{"n_layer": 16, "head_dim": 128, "positions": "learned", "init": "normal", "init_std_up": 0.022, "init_std_down": 0.00389, "dataset": "wikipedia_en"}
Each number is 128 + 24 x the weight over its row's rms, rounded and kept within 0 to 255. Layers, rows and columns count from 0. Numbers have three digits each. The size before them is the row's rms in percent of the matrix's.

# layer 2 MLP up, 1024x256, rms 0.118, rows 477-583, columns 64-127
101:141140084131118149156124135189141154128118129127143090116132151106179107139140116143104065095095159115174145147098148074085143139138138136189135107088110113145138152145148140113122173149137116
102:097118113127145164152117102169121119155101094132136134105153126137136139156184106132124137099101123128116126122126149121102161117118159129151138104190124090164130116099124102103111151129100133
098:118131105113175135147159150117136153071103133107178109122102191118122157098132124133113100120109115133155167126084129133095129114083136156118130087126116143114163121138146099093155137118154106
085:124113128140149109105118106144100132148196123157185135132140135099135131122082180166096089126167088124152119134170122121101109127102075151122183156103161130153125143141131084146130143103153139
093:131117111139116142145140125124135140101132132144158101149112136118139135136083106147149113098073111119178117169107148156134134143082122174167133179173117084076162151145125107126122128117132133
098:157164151140122127118130129164128080103154128118115095115147144112141125110138110144152141127133155098154137097145149082107122072065143119134136103141113139166132169094118122096142153125117144
103:143088124090141142134128102143058098116098132145142123170112163077106109165153139170103115117149133115120120124098132086137140118109136144153132134116098144132165120163154089116131162131136116
107:153166099089123146131107087136092109116072103093136098122138164125157115123113125142124110120129122138111123152112125140134137124152118149105142146116153118106125118124165100101138126132142157
100:137174115123144155153151076132105065132148157079149113112155101123114121121134121116154113114166168137115124172146145107111143127149111136132114078157136128115121137126139133106124132124144133
092:130130117114113169152184144148124130121142144160125122115125122120165122121123112151159095127129174113124116130085092089115137115128134131166129142100127163132127102132146149129133168102132183
104:146072109109134152133107097132127117121142132140114144117084164108150170160090126093161161096122120096104157162117125095156128115138133137120164119109113085099160123147139159126109175127074149
099:102125126081054159138113137104086120115140145126144135159143133101135115108125143119101157099125128126165141125119172082134136122164126125174136103122145135086126129157179114136157135112169142
101:142153103108099125144140139119129081110110139124127101144124131064147111105146098162111103101098130107139139121158087146105155142142113155099120121166122103146158134170117123100139120115149152
107:121145120133112131118102130167108159127095166124142091160143165112134135146137082178133119114157115101159114109115137129082102106115151143143147089107096077136156130131142119118167137120120143
109:094148078165173151131147111084101121123166161170117130136128130127136099136092125186108108093130099117141112111143125120091127127133135139119151124101099149153107152165158144111146147074134134
092:092136124095156154116132132173119096131106079113110113171193150135102097117126115133128100127133150103174136116112116084129143143146100183109129120084145169117129146144121150090111125140132136
104:151082115115125137098109112128107102137149109116122089136121140109151122117108143135146139136055110102136138147089128137133153145104142136148127153139133168135063175142116086104145168115133123
100:131097156096120135128120136153107126124079150137139125118102174136130149141086128161125150107099100131123129142102142158151109091139135138108131097162091108100153142103146095129161149140106135
098:129122095138150145130169077121076113126083112138166099140149118144141127169130116180126129105143143132139158142127144118124095140122137157146129139126161139139156100157123136081137118104158125
104:118121125148129138160143098142092127148133145149120146128139117117119111160125150139166103131130115118115116132116118132077128114111105159109143113125133131139109124096143143097129125118137124
103:110143092142125124094128090116124126184150130156159152116124134105148112130122103142121143119100146122126171127094128124079111100107145159151162151098123117134149130130115160095171128097137164
018:098131138135132192177144089141079131061132142131128091094106137138126087135121119111118128071136132122158110152174113118096116115085118177154139145122102134124105148120140099114150201121090124
103:139106103128113151152154129111139133164172134126094143144077146073126109091094139115118102100119092148158119137130151157112149111112124131131121150163123129155128151152152091106118166127113155
093:153073113131160167160104104149129105101168141162115101182123163138167141157109117108138139130127132131146119108101119175140100056142144146123135139131091094122130127132137118129149162174102125
092:095131096125170169119108101107107118137142149152102121137184123130139119122090177140132076111077118129117134172097147081146148126142133139106182136132090137141123118099116110121131122103113142
098:114155101107161201150141148153109141150117125087128158132142115141172160116153130139123143087121129130153135129085178094119091149126094148120132141104123152137139120151147131098097162103072091
099:137103101085092135164143148114126096137159123124098121123138151091189106077105150126066127131123119076130122148161159139138121125079132132110158150144103146132154136103149112101141161123120095
098:139145132125151114139116127152110113140157076116107095118112174148147086102110122080155138115094107151126121165162146101163167095144129133126122109160098116121119140099156144155117101088083119
103:127103072115131135095136101178114088134113128139123123112146102108162089160121105136159131101124119083099097119141122087130136139141103142152131161120124151138115121147143133129143115121130110
102:148115160138130148158098141139123124138117130149121121143127125112148134133127131154099157103139101114161100142122148138078143081127118128109103110128105117143135121116187129121154144096109164
101:101127101138142125140167083126097096153106115132118103136091115132155169141164136142164111127087156128145113136126125099128144084095145174139107128107101140146117144134148123119136174132094108
103:176133119131127162099124133139132143130150097115143099161095120116177108147117104137106149149119128080160146132145141130136130096161091159105123127095108144079090160137159118126112175129135181
101:124129130138150129161120123172139156116123143124204130117111163104154143166154111114122158117088141123108164159121103145078157111146162137147123141147137108132140157092136082140169138149127179
092:121116103110170174146102119129111096117152115090154133170138128113142135117175125122122135122137143089144072127096144142131174142104118134113145153125100138129157137151162100130119133104145108
102:136054134132150168108138102121117121136137156108136118138142162138117106117139090114147137109080128117123139122094160091111135101151146171123156144150106135104128137091109148115125137168088089
097:148098152123157162150117106124136155115091083113144136132081181110149123142131141156099161128106172105149160147131140122136150050095110132086113102123113136126149155065149115137162157166082132
104:104144148142122133120087113163093142153117157095145092106129102119124102157167115101127092089107130129167115184090113095132124083095107127170178134104089160094141137117158082107113165116152133
103:133147105129066130155117110146132121165128104162113120109109163116189118091087138136149101119130100144130148186149149101150153160106152131133125139165091098129115124074167140087132140097169079
098:099115133146112153094107134110098125154134086143132134146129167126099138165143096159162124107151165135168104147099159122102109098155086136160151145135123124119144167149142145109113151115140129
101:102126127124096133139116130119128132154126151109118092106129119115149131074110114093101099084091170111123116080119133129155155158083091162102114117127121147112125146143151108139166134105150159
100:118107123126119145128079127148105162137124121115154121145125116128098161169095127120176077123104097099133099149109157097106141132099124153113134149116134121098060112121153109118130166175047128
030:115127101123139195114142125163107128145122106111126079113105146114149120131139094168116136092091127101136093190125103119153135098164116154127136147115115136147122161110184132073146158101091110
096:142117143124134134130103117111125110127095148103148160127114191118104144170091067143125151073142175125133129126189144091162104142175135152136145094126135146161123103096125114123136100109123168
097:132135089111125141150155166124119086122161145119128143102128178129114122114086115158098142126115116093163144161187148146118104093144136146142179135152131079117091090147129144108132111108146137
095:069068110114135152095134109111127092118096117100122131144107124106096138094146138084151169112095112110116145134141128132099147129121144138093157114123101107136120134121146123121175128130089150
092:124116106128130146109129133082076139139120159116117150142095162112114127119154085126137113120123129123164125160119173097085114103167155153169168144181140096146149111113113102135142161168133101
100:110117137112161167116110107171110175158153103125142155123154129116153167123091095106135129125090184092135088155131154120137116101147146145133145165167106092112106130118124109133119151091117155
088:118135138126131163118122108162095098117132147086141138147122147133085091110122076125155132100126128071137149165134154094131099136140094172113170132124102142152125099125134126102114128113122126
116:071099105155150122094132142136078160131123101127106102138124133116160138110123133149165112120143134129119141136150125141158140106155111138158118138110120147121069149149137118079133126163104143
109:104154101101113153170142089127127126077147165171128120119112151111116125102094159162175167080113113131130133135153125165129111073126119127140125157147124120078111132137149136130125143072142124
094:117117128102109148127112131143147104137131104084142150188110162137151094156151114101109140103128135114113117139083113131086130100108086157115176098138136154131140126106149093163122144135118108
100:144129117119078151116125134123089130142104176121106104183122125085148105124138111122162133086124136095145111126120142127128114103142130151131105118123089117104142163083135134141120138144118124
193:111108050124130180141158108128118135138133111110136082141097173102135083144097113166131084118120143148121115121135138121143120111110110134153130125146108116115080123108161118127148114103116161
101:103136153150128141138103108143105159116128115108164146151141142113130083149111121160138123120143115108139152120163133117142153101144151147130144096157120166151145130100105059107131132184104138
110:145136106144117129186138103165114081097091142115146081117104137120162148107096088151107136111123139107154142131128107125142147135146138138144128116171110124121105124116136137115184098105107195
108:134130114111125152112123110097081094164135142107144125158146148122123132166127141143142156064150125111111095113117145093147127117120124131100138139154114111105123132122150120072161112118105135
092:134093140109170125132133067104132118102092118101104112124139170150169172173152120123101118093116169127113143130135162114114124126132098126122116116176079120145100138126134105123159181100143120
107:138159109119106113155153130115137103116128126106108123182070150083128087132113083143149129120150145121117142114142098107154135152083080140138149111141117122112119167120131108107117125135166135
092:070121131107129130138140113130143120108097072108116137134159105116116095137084154138117101134097156120144107110117146161158119105123088133120103110171133138107134129152150133134157139138126155
104:099097134124147128146155110144099146121099130108122117151141129134110104119137082137173123098116104162141122143150121129128128093152165159178116086114147093107147146107124133153135104125137181
103:150128136136125148120117098119129122159135150134126126125131164078110116170131087115144108141099146081134107148127128144095120062112134162176167156111135158131145137125126136072143162168137123
092:106112129121172141134089123163125127168126130150169144082088110156097135136140129134125157083171137114172105100140154095098155129160085154088142112162128125153118119118121124143136116100121141
104:113136113107089121125137139174093084103182131117144161136085143104169066161095124141150124122099152156118113111111103126132174145143103139171160146128157121118114145155142120131139110117137125
095:109095133149148136151161120133126121152113102112148105132118139137179127089144154161099118108156123133135154169108146128157112156159170126097153130136081152140126149106150141089179120114082083
109:128112089153075149116127129113133088148139182153106153108154116127142125101103149142121093079096116134146136130103109101107188103149131146134151133112121140139103123112169151131126096114136150
108:117143100151142147168118133092133079122152102111100139140130142070159143158103141112143145160112154129112124124127126094113147146126100139095143142147121112104130164129137093132167149138133121
098:148131133090132144150139125114109125188133113117131136170104104124119125147141114118144139106163137102147081160190139147169165096114115145094173157158151137099106137131135163126161134133097146
104:146154133099060135138092110163123087120125144105099118121116133094095097161122104136136126116175163131141174119083104158146092126114109146115161126115125102094129126170119090086166129124105120
095:114144114094156155122136122132107111189142173110123121169130137134138113105117125160125133140138079076136107149122153137158127120080088150098121098141166098129123151108130175131148122119122153
104:110101129135129149094101117119096130154108155113141145135092129155146082140131147154110157089127108130116113168108148068174116143167145156156142108155107161141097112099113129129130136148138149
102:128163134118120151148100114137099073126083149124105142137156166122159164168172140130116112108166176090181125137100120121118135140125117178123132130110154169119123119129163101115160136110150118
105:103144125143137133142103170117114145127105122153150125128142135133120144140116128145079144101133125136106163150152163127144107111123150141160144109174088137162083142116132068117126136126135135
107:145102137132128161108127138108103116112105098114141086149068129112135118111127114126142150127107170148168137123154141151145120123134074153119092154116142128125128132132168087145120158110062120
096:128128116139156108142165103150083145098159111155115132150136178126143140153115156144124103094133121126225123154130106165164129118131113127108111114165129132140099186157130131152111112121116145
038:124124072143122128123144139127125131128139144105136139134111143056137110146139089118135120060133144077142122132120135112138158134135148166183153174128118135125120123135148133114140160097129192
102:104145126133086152071088157128101136096122142140148142117068118135098105162127154124142110099133163093136136144118156077115139160144101140153142133111144115104119167131165065120116098075103136
101:123164131156158148100110114136101124113142084107154108137134142141139122154102124165163135097136157148124152187107114154091132081121151129122169135132135123133142177115119117102102129146130112
101:123127121152123147095143149079115088094118137118106143101119153147155142141138106139126119079133143115153160099138119156140098149126149128116098141123123149086098114141139105134162130097119151
100:129145083147201158142121108162102169146125114137140167075126138106130134138095117148113120106090090093154080156113171087102173113108139143142155109099139103150139099127149135115157137154127147
100:065114101110105135123149136146106147106097163117116110127154116109160151101166138169122079075118132119132106104128127121113149120088102158145136091115134091075117111160143114127158140140139111
090:106128103100107135150102130144132059136121150103132093117155101089118136122130140164113094108102112087185169146131154117125102162160116134141135145126113121094116114127158130061145149142118139
095:129137149110111141145112132170094133098134145080088146149112171095120090112138111109175167129105109107135112135150126126095122099165118149114200124142108096127146102132130103130131136124093112
103:136121129135178139151173107181143111134114163141092082196152159130105139106126095145107143118153114145146136115138128135149102126166147143128129114137079137111136112156136132087156153116126146
101:061117145124131126129099132187118144113101125099105099119137131112120129149129126128124130094136116100137096130136141157147203136149087140135149085133143124117137211163161057157114114120139141
110:097140113098151149131097120118078113113112127145144123161157136115123143170163128145115094089148124126130122198148169147142129121103140137126112140165092127142127118079140114075136119120104125
092:081109131127149130128148123123109171071126093104151113117123152125165128144139166155122185128137135151116152133148105174146133141144123122082118138142080110134138156131137121090119160152108102
098:135147151178098117181129127134106139093112158140093075103095132107161106127144112137135098126108104127153125137176120085131115135122148127122129133106090111067125113086131121143123159143113137
105:094118124118094123131154076122124099155150131081113123089124153114138147135152113140119121131124114114127121168145135112115154094130134127123195139127143143144129159135130131157163143147130094
096:112150146148121137126126150118109127110124154078111108166100162113169104132105133176133147129136166102157068123122104134090116107097084173137162070115141118106100122091109120113121159083068154
100:124144118143118145167138117116126139145101155147105136112138122128114105141112117121107074115108156092141120155097160144136161090140127144127160116138142117095135153144121105126097168097139099
104:156141144101144159121149155119105137137138151118117122147125129095142160167116130102168129106122152097126111117164146128149142171110135132104102083118136062116111135132170144084098184142147133
109:086124072166123140151118149133115148106153162097148074142137117131109128131132134108134132138117178125159165139129134137167113133115132169158116110111116127114135145150142053118115107136132111
106:121122140107122150103128120137119140155099153088177148199142130104133157132142135171092145111117158119156094142134123155102172122145168144137124117115123126086139126110129110134191130154154119
101:099072106102158150158144102173117140153067121130137093157130132113115120126113093099158172109140138098162116124085142110140168110097123140142160112104080122167139135144160106084120141118091137
104:082129144166133143168171137155132081106128151107141103133154093098099111094149097104123107120129138124163095133104131136141136161149081161148145097100098160126128096152171136130136167077121132
026:107120115128109200129154080112055128127111128135139085132106145122154153140114137123145140104098121090135121169118151129097117092128127178124145148163108135115091146117156085117159154156138138
098:103136091126129130152136115168079100110100181130161078151139099110120160161164137156120109093117146104125094130104166131144123095134140144114108134136133119123164147140138103137112146151106160
102:113169111152111159172149075156129095095105147095116117142149135113142099107150143150162104118115162147130140122091175085105150139122105136122117136158141150126160162109143112121158170093154099
113:115134110144137145158146123143103126150070158134152106106120135134136142121131103147133104113161121146156094159094113142143144125111140129171128149127131130079124143148184139105123115114149120
108:130093103141151111117176130104133135144087144136106100114093145134148114152137154142125122116087145097111122136135144099113138101119144164153131152154100108113131146124158120152144118127130123
105:101138126124121137175125092161088147154131164101141106135118129124178118139141089169140157099082150130116144164157112127121112157156157155125144131136072112074142142150139151113110140129125128
021:137106063127126208150139129131102121113140110116169095126126149109172082149106065146135094095112114137153118134123146121162134132108088147146143106136094096103104127154154121115170132090113136
104:104157080095116146098110139122109104140133111165134149111090152130112118165136114192158066097158123114134106139144119143135156092144132137121138146126125118142107099186123136109094136096125117
099:131102120111116211118120107139101126146102104124114117163076141104113092168154108123157110084143096138184088148127177116117138126153121143170133118125142156160105143132125117111134126135087076
099:105141134141135203132144092123122131108125115089126082113153130139116160108111098116125154117120118178126109155089114100102094149103109131132126155132131122126109120139153057097119143069154111
105:088105123119099139127129149113084128132113167147145149088112119079116132122092116148092136082137178074149119147142126131090158120136136128146097123116139110127107122147189097063103163112134140
107:116113126127174141109126146142146096080124118066112142144137128140150102165161080159145088121142157142191104107100116129144104109136089129116105140168126136132134159157157127135140108101123121
# layer 2 MLP down (transposed), 1024x256, rms 0.11, rows 477-583, columns 64-127
104:143116162125139145137145129172107100127132073094077160091103121154116115141136141074084105110109123127084128128100167142127106146085155133131119147137133119138079096146138136102146141127151156
102:131157116153113157110145176130125134160138109071128155134126093116139150151122135095127174140101113052166155144107138174104150139119157126142159148136127118148111139113115159156110159141126126
099:158144104164131138068108130126135106128164102127113130125147133134126121102159195111174142114115117124090091141156090086126142107176156121148076084142136110137117140111095156139171132126177159
091:142123153134128110076162136139146093107151125146125144132149147114132149137140125139128219095128153148144091099107151167109144123114129084134139110125138098119104134134123135083091131126112091
096:141171131131091128106129142155093128126117114125095094135141097155131101135095110120128115141120097082082147116182145135131155143138126156052116122095146125102116120111103112122112137125089098
100:147151178143130132137122117162124189097114129140141138135129149117133169119143118105115115097135139094157163109160093139151132131132128111093146098122133087147131091143131144125118121129099139
096:173119123151093148122099094109154188130144163141133150118090148129099110120141122159110151124136120117118124128165168107102130158150152089148149137136101137138116138141152120146154140174136111
109:105110164189116161106144158101139145120130087127151114095143131138092129171162136107096146114105083153166142141178132127127157108135113118090146088149152147140150095123074152098144128132115138
099:107089105151162120095152107124116113098182128083106163138153110123082142146158111120114131155146116150105115057122129140115132116137095099106088117124115174129153144098132112121156116156158121
093:124147118126115134138130124111119134140146130174108127139105151163112122104152159118168062134118102126127131097138141113159108119141136072118089093102076137085141147156098126111135119160119113
108:111143091122142115120138125130108111173132094142140121087160116132137100125149124168154121085149126128166143105147134105083114136101096156101122103099136109135161132180181131144166123121153109
099:118131075131081107117100090148096126134140156129098109117161078131121113145133164095133087139147096126123155141126082092139091173134126092121141123137142114181168102151140115136092154110105099
104:115139145119189094084154106141133120141125089150133140138135105087141112118142116160106144166106115148111120151138135161113172102149081161120106127155152133149193163104131136168108111202162148
105:167138123095113131108125106099151109154095109107101133099108130116157136112120119141136165145119087128096135144162102117138154166098133130146122120155170099106092143167120145093159087082156104
110:118173147145143106163139120135120102119139168114117155128121112110143116154119145092164145127137177124106124106155146145146078120084143133121152110142124148174132124136174094118130153109129145
100:104127141142188158142108120154128109149175190072130110085131153137091131112111115140175073175130123119136146112120119116095155141135141121091108139146111122124147132108111132087097129161101177
104:145098116118143125106170144126157122119111096117139130093115090095140143127150107113132114124130161098133146125136112133130148151112117096150090189115114156125160141118180140119129135155129096
101:112126062147121119193148149127127138165150117137160124143137116085138120127132143122112150129120130162137127142124142090118113129118139131184108121161131173141122139105164113119175180163129150
102:142172127181104174112110148142151137143098126141093125114158127104128109116052095111142157124163123119138139126154153176090114109154119145152165105131153171127115075086131158150116096102123131
105:171134139130132093153165120089190124153140138102155141133123092141109129121105136186118114154186138163126118136120176133067119062119088117142201150119139112084108105153138090139112110171122145
104:154150166157082127104129148128136162129138150112114112134110134130140121089143122120111131118122093172098142086115131123181131133110124100103127092095117149068162117133131109130122120118145140
008:112115141171111087133126169120135148145088110133145148085147105103118133082086131099110141119143086138126165115145123147175094179122168139088135133104110137125129088128122100126126121134176141
103:111130127137130111118146159132153126159123113147149105139146122148122143170116102176156123102115099154146097090177119167145101135141130136120150112091078150133140139099088159142144166157150102
093:072104142159170070151110097127122141110121128148121135124114144126138122126109093149135114110118124112142123099171124091111089163109112117125143155124155188141150110177103143156163134098168177
093:142104128138131134115075127120102144143085182121094140129141133185155103141130134129135138146084135108124128143141140111175096116116123122121153157112133144126137131105126122154140139132151141
103:119115151109115127109151095123128131116132145119119142125101154120098141168128138146093114152147127098083103110123109148073148094128118106125098138117073155132097155092131177143138153103178130
099:137148117137115136136089152154095119165160100154123146108173143150142100127087173142135104156156130117131106068104155096181146146181125086124132151153126155124122133140104137148116068088140086
096:138135154122087113107125122124079108087140150179146151087112125146097174129118149111132099154160128106136179109113137170135135112139192073111131124123136124139121135094111139116110106100139116
102:095152116096126094120106057103117078105150157124142144145097149145092136129150193116119161123127143113101153099162081131144133094130133125130068119154120130121119108124090096161149126115113131
101:159157141072098085117128109183125110132152100142142095121152111144169099105127135088092156134132115151145182106134146142123117121102079119110105108109123133105126134103103110121104136130090117
106:152100140121135157118096093154099150155133149117148195142137130090149094135112132115111128127121120118106095105138152122106156091136161146132129140114147107103101114119146148152115164111133090
103:119138134130132079101228154144112195135136131140139133123163141151170176129106148102147153080112122132122155131173099140149063149157123147109120117106164176132093126148153102065143085074113129
104:115124125081096134139117128131159158169137147150137157102090146145112154099098143183112108120098126121138102138099136187126150088160096137112116148125116097106098099145112135148114124144131115
094:140107109114145111109109140083155059126120146130145145151143132110152139101155154115113132146141156085110134132142127152121144147097140056128084148113162143126126127114124125117103121158162161
103:100125123126128097124135099105128147108171039132123162115128108106119146152128116120079101155118143092110153137132135147123138097158080157122089147127157183108132100131122098135157096139121067
099:106110119134167147128095125094129162093158147098187103177087097139135113166157113126129121094119112144139103185148139133150119170189052142109067148125131152111128129137134155169142171091170158
102:128117112127153108128095168149115139105114147095112098091154115144132126076125159110096118143114126152123130150153124121138136169164077141105131105138141149148125132120150096165088093129133149
099:110156169140161127097095109129111120145128124147095132081115104135102109170165123093169098146155116082148079088114158120126122114149140112102139119113093072149166100149130153086104106126101139
099:125126151119128118088134160108109078106154139113133119121118114133098129138114098114170109092141090143103119108125108116083101101122141065114131143149138093037118109141150160088130138148137182
103:133129138097125132122136133104077150162121109130143118131139130097140134097128139140132073130164163136139156153142146137106157052156108144138136083137089124169185125126140126145111115126126112
104:102132139166149131148131146098128129138096163161136101120168157119121120193122137127102111132149155118092140105157151156133122147191121078126113138139151141113081137078140134105164115090110109
023:124147104108125134135189111160132127118111110092121134132133128125103139125130192109108134148169123160111104107158169128164100106116113161084130159133184174092122120120119133143101086116127129
099:142131134138104147126087099142113138124116134138149132131087107141173123147136151132183128122117125094132118120163090125109119137100105047136137100137084091185114086156155136124114099165131137
100:113138098059154106104157141169110161137086125179128120158111127097121156097165109119104103116110114128137105130193116157161130099128134136127129133116137124134141103098167137147141127156125076
100:079131143142145126095136118152143097113106177174134144118173103153120129112106149161139140122132115136126154126185123087120098148103156122138171145091118126093112115090127179097152133110115139
098:132141101115129108101155182135098148155147144169156147161124129132141140103139109097081112128121128169101165158134144112096186159121155093155121113137156142123134155086080122135099090172073135
102:117161081140128115129094103128132124125050151131095120116182161149123105128104118160166139102138146145103099109140143163135111073174103147107123115138116047139121187130139103117118159103139144
094:097163152117152130106096125135151118134129123123089078142116138125158143103106132081129123140108120117119115085143117136133137121084120133143117115158113149161133127177105080089089127145141179
112:075113150173122140143110121108127162137120134153136119082186121148146145122117117144160137130123125145092123125126110123142142151123140121152175097116154102132114148107094160107163148171144138
109:135110134146123113144129139109140075097145136101129094120125124168167108088118149104131118108124122145062134088132143107139117145146105145114199111136100152139120097159122182133126153124134067
099:143126127165164144122051130103142145192094122163160126098163133130156132114135153101147104100143099157095135125142140134154120098148089117126123144090126156082082131103128136133099105155102148
104:131116100120124097088127152103100109135132087156178111097132122155154141140116155095128132186128141135122100173146164103114161099150112114143136116087145146107114121169155131123169142128103138
122:086124133199107152148140119115114126148116122110127111122120095129121116166126114145158122161167116134171108076111139146136137120137071107141094150158106145118131169107164111145117165143140097
100:155150113190102135105121112155120122079104112123141175123072115127111113124170125103134126148146158135143139108086101154139128115127158128104102073145130133091099068114114134069144101139119144
108:085117146150137154132080126127157113143132131128156130142145167135116127171183141096114137127138121094021104113099138171105140101146154133139131089141090125167118168100139143128133151113106174
104:127178136151121142103153108135165132156149134123100145127131114139097095134151130135123120164119184151112136107143149136126137143134134113128117114168128153129109111172148083124117106198138096
096:107125120120128088096128137182127147104100164151125146127099132149151104118153073125119098108060097127125139105124105153137121104136109120108155129129167151121134100127145082159146096142142120
106:106107136131122105148129127123128135088123135099164131107149119104137082178095139075138132092109183120088116143121144104091143124133177119152127150176139177082125140121159107103078140174098116
092:185112100132124105134122164093120126149119163091165113092150135106112100135151151120075107112108122161101144140056124167112107116114118118116142124100145119144127136112143103152159102153118096
105:091130103111194123104110079142114106168145110134113177104140086139146123133142146117097148145102098093111088161113095128139179106136155093092165151182127099178117082149145151149142132147114164
106:147127125069143148165136130118153102112128103145130161118153148137152099150138092116170108168138146078132137116137159133155139147127081146125117139130181109120135096134096103099160148095124109
097:071125105135131140106092137108135142132145143169155164116088097123120154065147107107096172115155117086151140110127138122117149115148125117092127132114089121143094116134099142118152099145118110
103:100105154143150133117152124106127102158142097151136122140142146168090112113142147152110164161098077089088143152173171141149141163114107125145160096119094108142062116116135151125153122083118120
093:134171111131099088130147144145112161124144149139135151173145121113129089130130118075134096145150080106138153147123131153120137102137130069109135114112084114123175131134101170073079148147144124
106:132119127174139200134116110110132117128161103098113178142162129137099126162165139077111113114142144132100122136125182094135115120151118076098100133166137144113144140135116151087156108148083131
103:144125080116102133097111131101127125138138090148135150094101083134144135146130123092135162153157115121164132130133121147126138171110130173108117198153162165125130107101123132125135157148143109
101:114096116126092112094153120137122132140133091140097117083157102080098147125118117098147092121102124102121151118121083112115127110098149163104178124113164097122103090120134180145117127118078117
104:170075149163138124121129108108131099098128125154150090116152144121130161152118136139065112122108121136116111065125162172151136144113191122158086103158143169124144133131157133104135128147155117
094:128128144125091154122128123127113112146124151133112138130106125149117103131131116135125143132135093165181140135166140148137148108140119160105104130129128128099104149144146139105082108152094172
104:098127145129120114105137121062083113130105094121102123065119126159131106121111122085143120122167160140100158121120133090156139169152105136111130128133157147134137106136105133151160101122143148
105:137145104117163120103126127110159127088147102109147120156113141137146138134122141114102084119131162180118115131148151122133109125141148139117136111135131148135153148112136123111154166114132118
108:118192088154144121156106120102139096145166195124092149111113121128089115170092114162106117143161187130150116118112161122131111119150134088134092127132155119115143144100111169108116087136116117
107:123156141138118085158095119138143098107081096156142110082140118109126155136123119156138140124093135114149109104143116106069125088110185103120099105130169159134144117140131131094122119167150127
093:100157133148110068086127094157154154117138110149111146146110100129147133105159174091105150117152085147122104113108128161092127119140109102136097116114156131135084146139148142150116134125078160
039:141091111144168109123116108128111105151096170175151141129128092118145139131137154128119093168120085147125144102160145077124107151104134136139112148127141163137123095147122136135137127104138128
102:132155142091149151095171095147117125136108105154153104152205092125109125069120100141114145162140119129100134167148121152166114125114147134136127108168119153133109150078149103110115118149154120
102:148112143097126140146151076133128145119118104126184110123121177115145145169126119104122133140098148122072101115096109111112119132113076140144122096110125110137193060134113102136138129120095107
102:145151104104172160101150087126138114184156110095120135092160130138123053165114091144187109098115145146079129113116125131113113107114128127129125135119113098133088118133104144104150126121156150
102:109147149102133134122146112104163117111134155128077128095047129132116142183109126141177133158131151123161132127149124110131145179151105128122120106126143154116093126085106134146116127141142155
100:196140168112148103076123126126150143119106127142127115150123127132119123142133134165106097103110159100111129131129141095158119103109128151156069119142114138147095124171090123126141154135172126
090:103110145100129154136131157112138122136164139153177140125168154139113147160162144154114124139094170086100137135145078137124086127097132120141087115120142097089096100080126141148098106143151157
099:086120155128122103113110111116129079120153151165139144163148113106107132131109133163158146149112148163149156118106183107084117111172131128128098152144185130116086150153117094145176082132126088
102:153194106114168097080127123155103125114158139112149124126097163130122120173120120080125120136101110125144168145128103115143118107130140117141133132121142137163100132123142146166138090076128108
103:125146134132120148176106157093127101075162126162114139171115119138088147094131114122127124120143182154105151174137133089060118100108141114137130078161102098152105063108113188139167141127133172
109:106103128134139116152143123103112146180134148138128149129125130126137107109145107141166138109125140141122117117186088131139116094174111132134152152106129127139112112129130118126162139104138162
093:124116093140063143117118133137120147126146115151149143108124153115128139110195148092109094155127119143113122170122118090097149182113114102142164118110154136120141145120123159127083121133148101
095:095132123093152157111120115168157073107144099120078165135143151154155124131118128110139045122133131133080139132109150163082141145092163069158095128132133123098118158152134122097088160114145135
104:155132129135091129142163087131097164131120146119106102148099106153124120153108108108133081106149155162078111108080159142110147116149167109089147120113116111131097155121133135092069134109122117
096:105104111105086120092124119146094115162134138131114128114146144122132130135113130162101112137138126133097173082133136144157156153127108144128123122118153089103094124137164121135151134121088101
101:080187127149115150160128183114132123139123122165095118115111140133109138126101124143123120131133118136129132117149129119135105112145129155176151118117123138095154129160141128163121095114087112
105:113159085136172126130098131115105121107147104170144092130151105092133126095148112110170111116124100094128171135175147096111097138171100119124115146145136134111110138138133162172153109145170131
106:122143099120140124155157096144114112145103094153173182120143092082132089114133140109172129108172128127102088165116122107094124104090121125141145121144117127150143089074115119105090160125160125
106:134161135161130135130154125121150096124171152120138140095151113116168104134102141107123142150149113127112142145092128114134115139143135138179115116103110156149166141085125122161137091164120110
101:146139112151100138092118150165112169081193139146133185116133157148147162098147137164154180128121080135135135114155094075143095156118101108177143122099128172133131134117126138122172119141148134
107:153133109085123087086108132117131133107106099158156124088116143146149115118123114138114139093178065133152082149140127113141139116189107162125140097129155114123129115117152148124128119087109112
020:121126106143132125077124108117151166157112119138172106130123165147114184136121148119108156136111077113099126123111128121134090090132112138131125113121138100141182140125135144106129096147090132
099:143152104167175126125177131141189136081138152128132123120152104110170128134120099160166129114111146143090109126149140093156115109170099151147114109153121152165130145152103147140131123107133191
102:096114085103090111135135123089108108132165127131091116116115088154150119144142180169127132148107086114131141144135131123126142160133135076137133112137152161109130097120128156134123132130082156
111:116131111129105141101079104113138145187111114122163126122117098137133118146112130147122155122133144187137135138130131100158127113108190106152131124144128119137164146109128142101111100110110121
107:115142155183136145105146125107135119154124111132093089119108125113102123141128120156123132140116141146081105130151172128108136154106143155091132089098115156147146133122088133111139113125122121
103:158105112129125122179111148138122113158123137136126112119126124137126106087145118117120146086146111142082167137107140107110086121139121120172091154094141143126110134137117107126145108121122148
011:112146130144158074121103084139129138124118145128135105105124109173132142135120121123133103152134085114136092104132178148191104110112140088120110140113175130127092110102138130115147128163140112
103:157137121074190134144145147148127119120042112170106121124113135099114094142121133167128126093137150107150104098145143157118177127113093150085094129114156141131214136123116143129111136149089118
096:136129151155133132144106154111187141116127156108161133090150108143157127131114108129126135133112154120080063126121139118139137166106112154126119126120101151121124114107125125177122172145133098
101:139115114084124156114124127127103115117130111173102141125157098143113141073130126078129159123124060101092087094106147151137163109154129129102064152116167128131131152099114124153094103143146151
104:108152149144128085123145153139091142127072127147117114108107139126148131176143079185131119129126078139125115163108126137167082107131143119094135134134114120105150119108124120112112109140061129
107:118117113122093137106167159084165117147140143110134124085113076125136158145158127150155127104091139136115117135116116149103149137113165135098147133108179115113177126118119130051074124127096121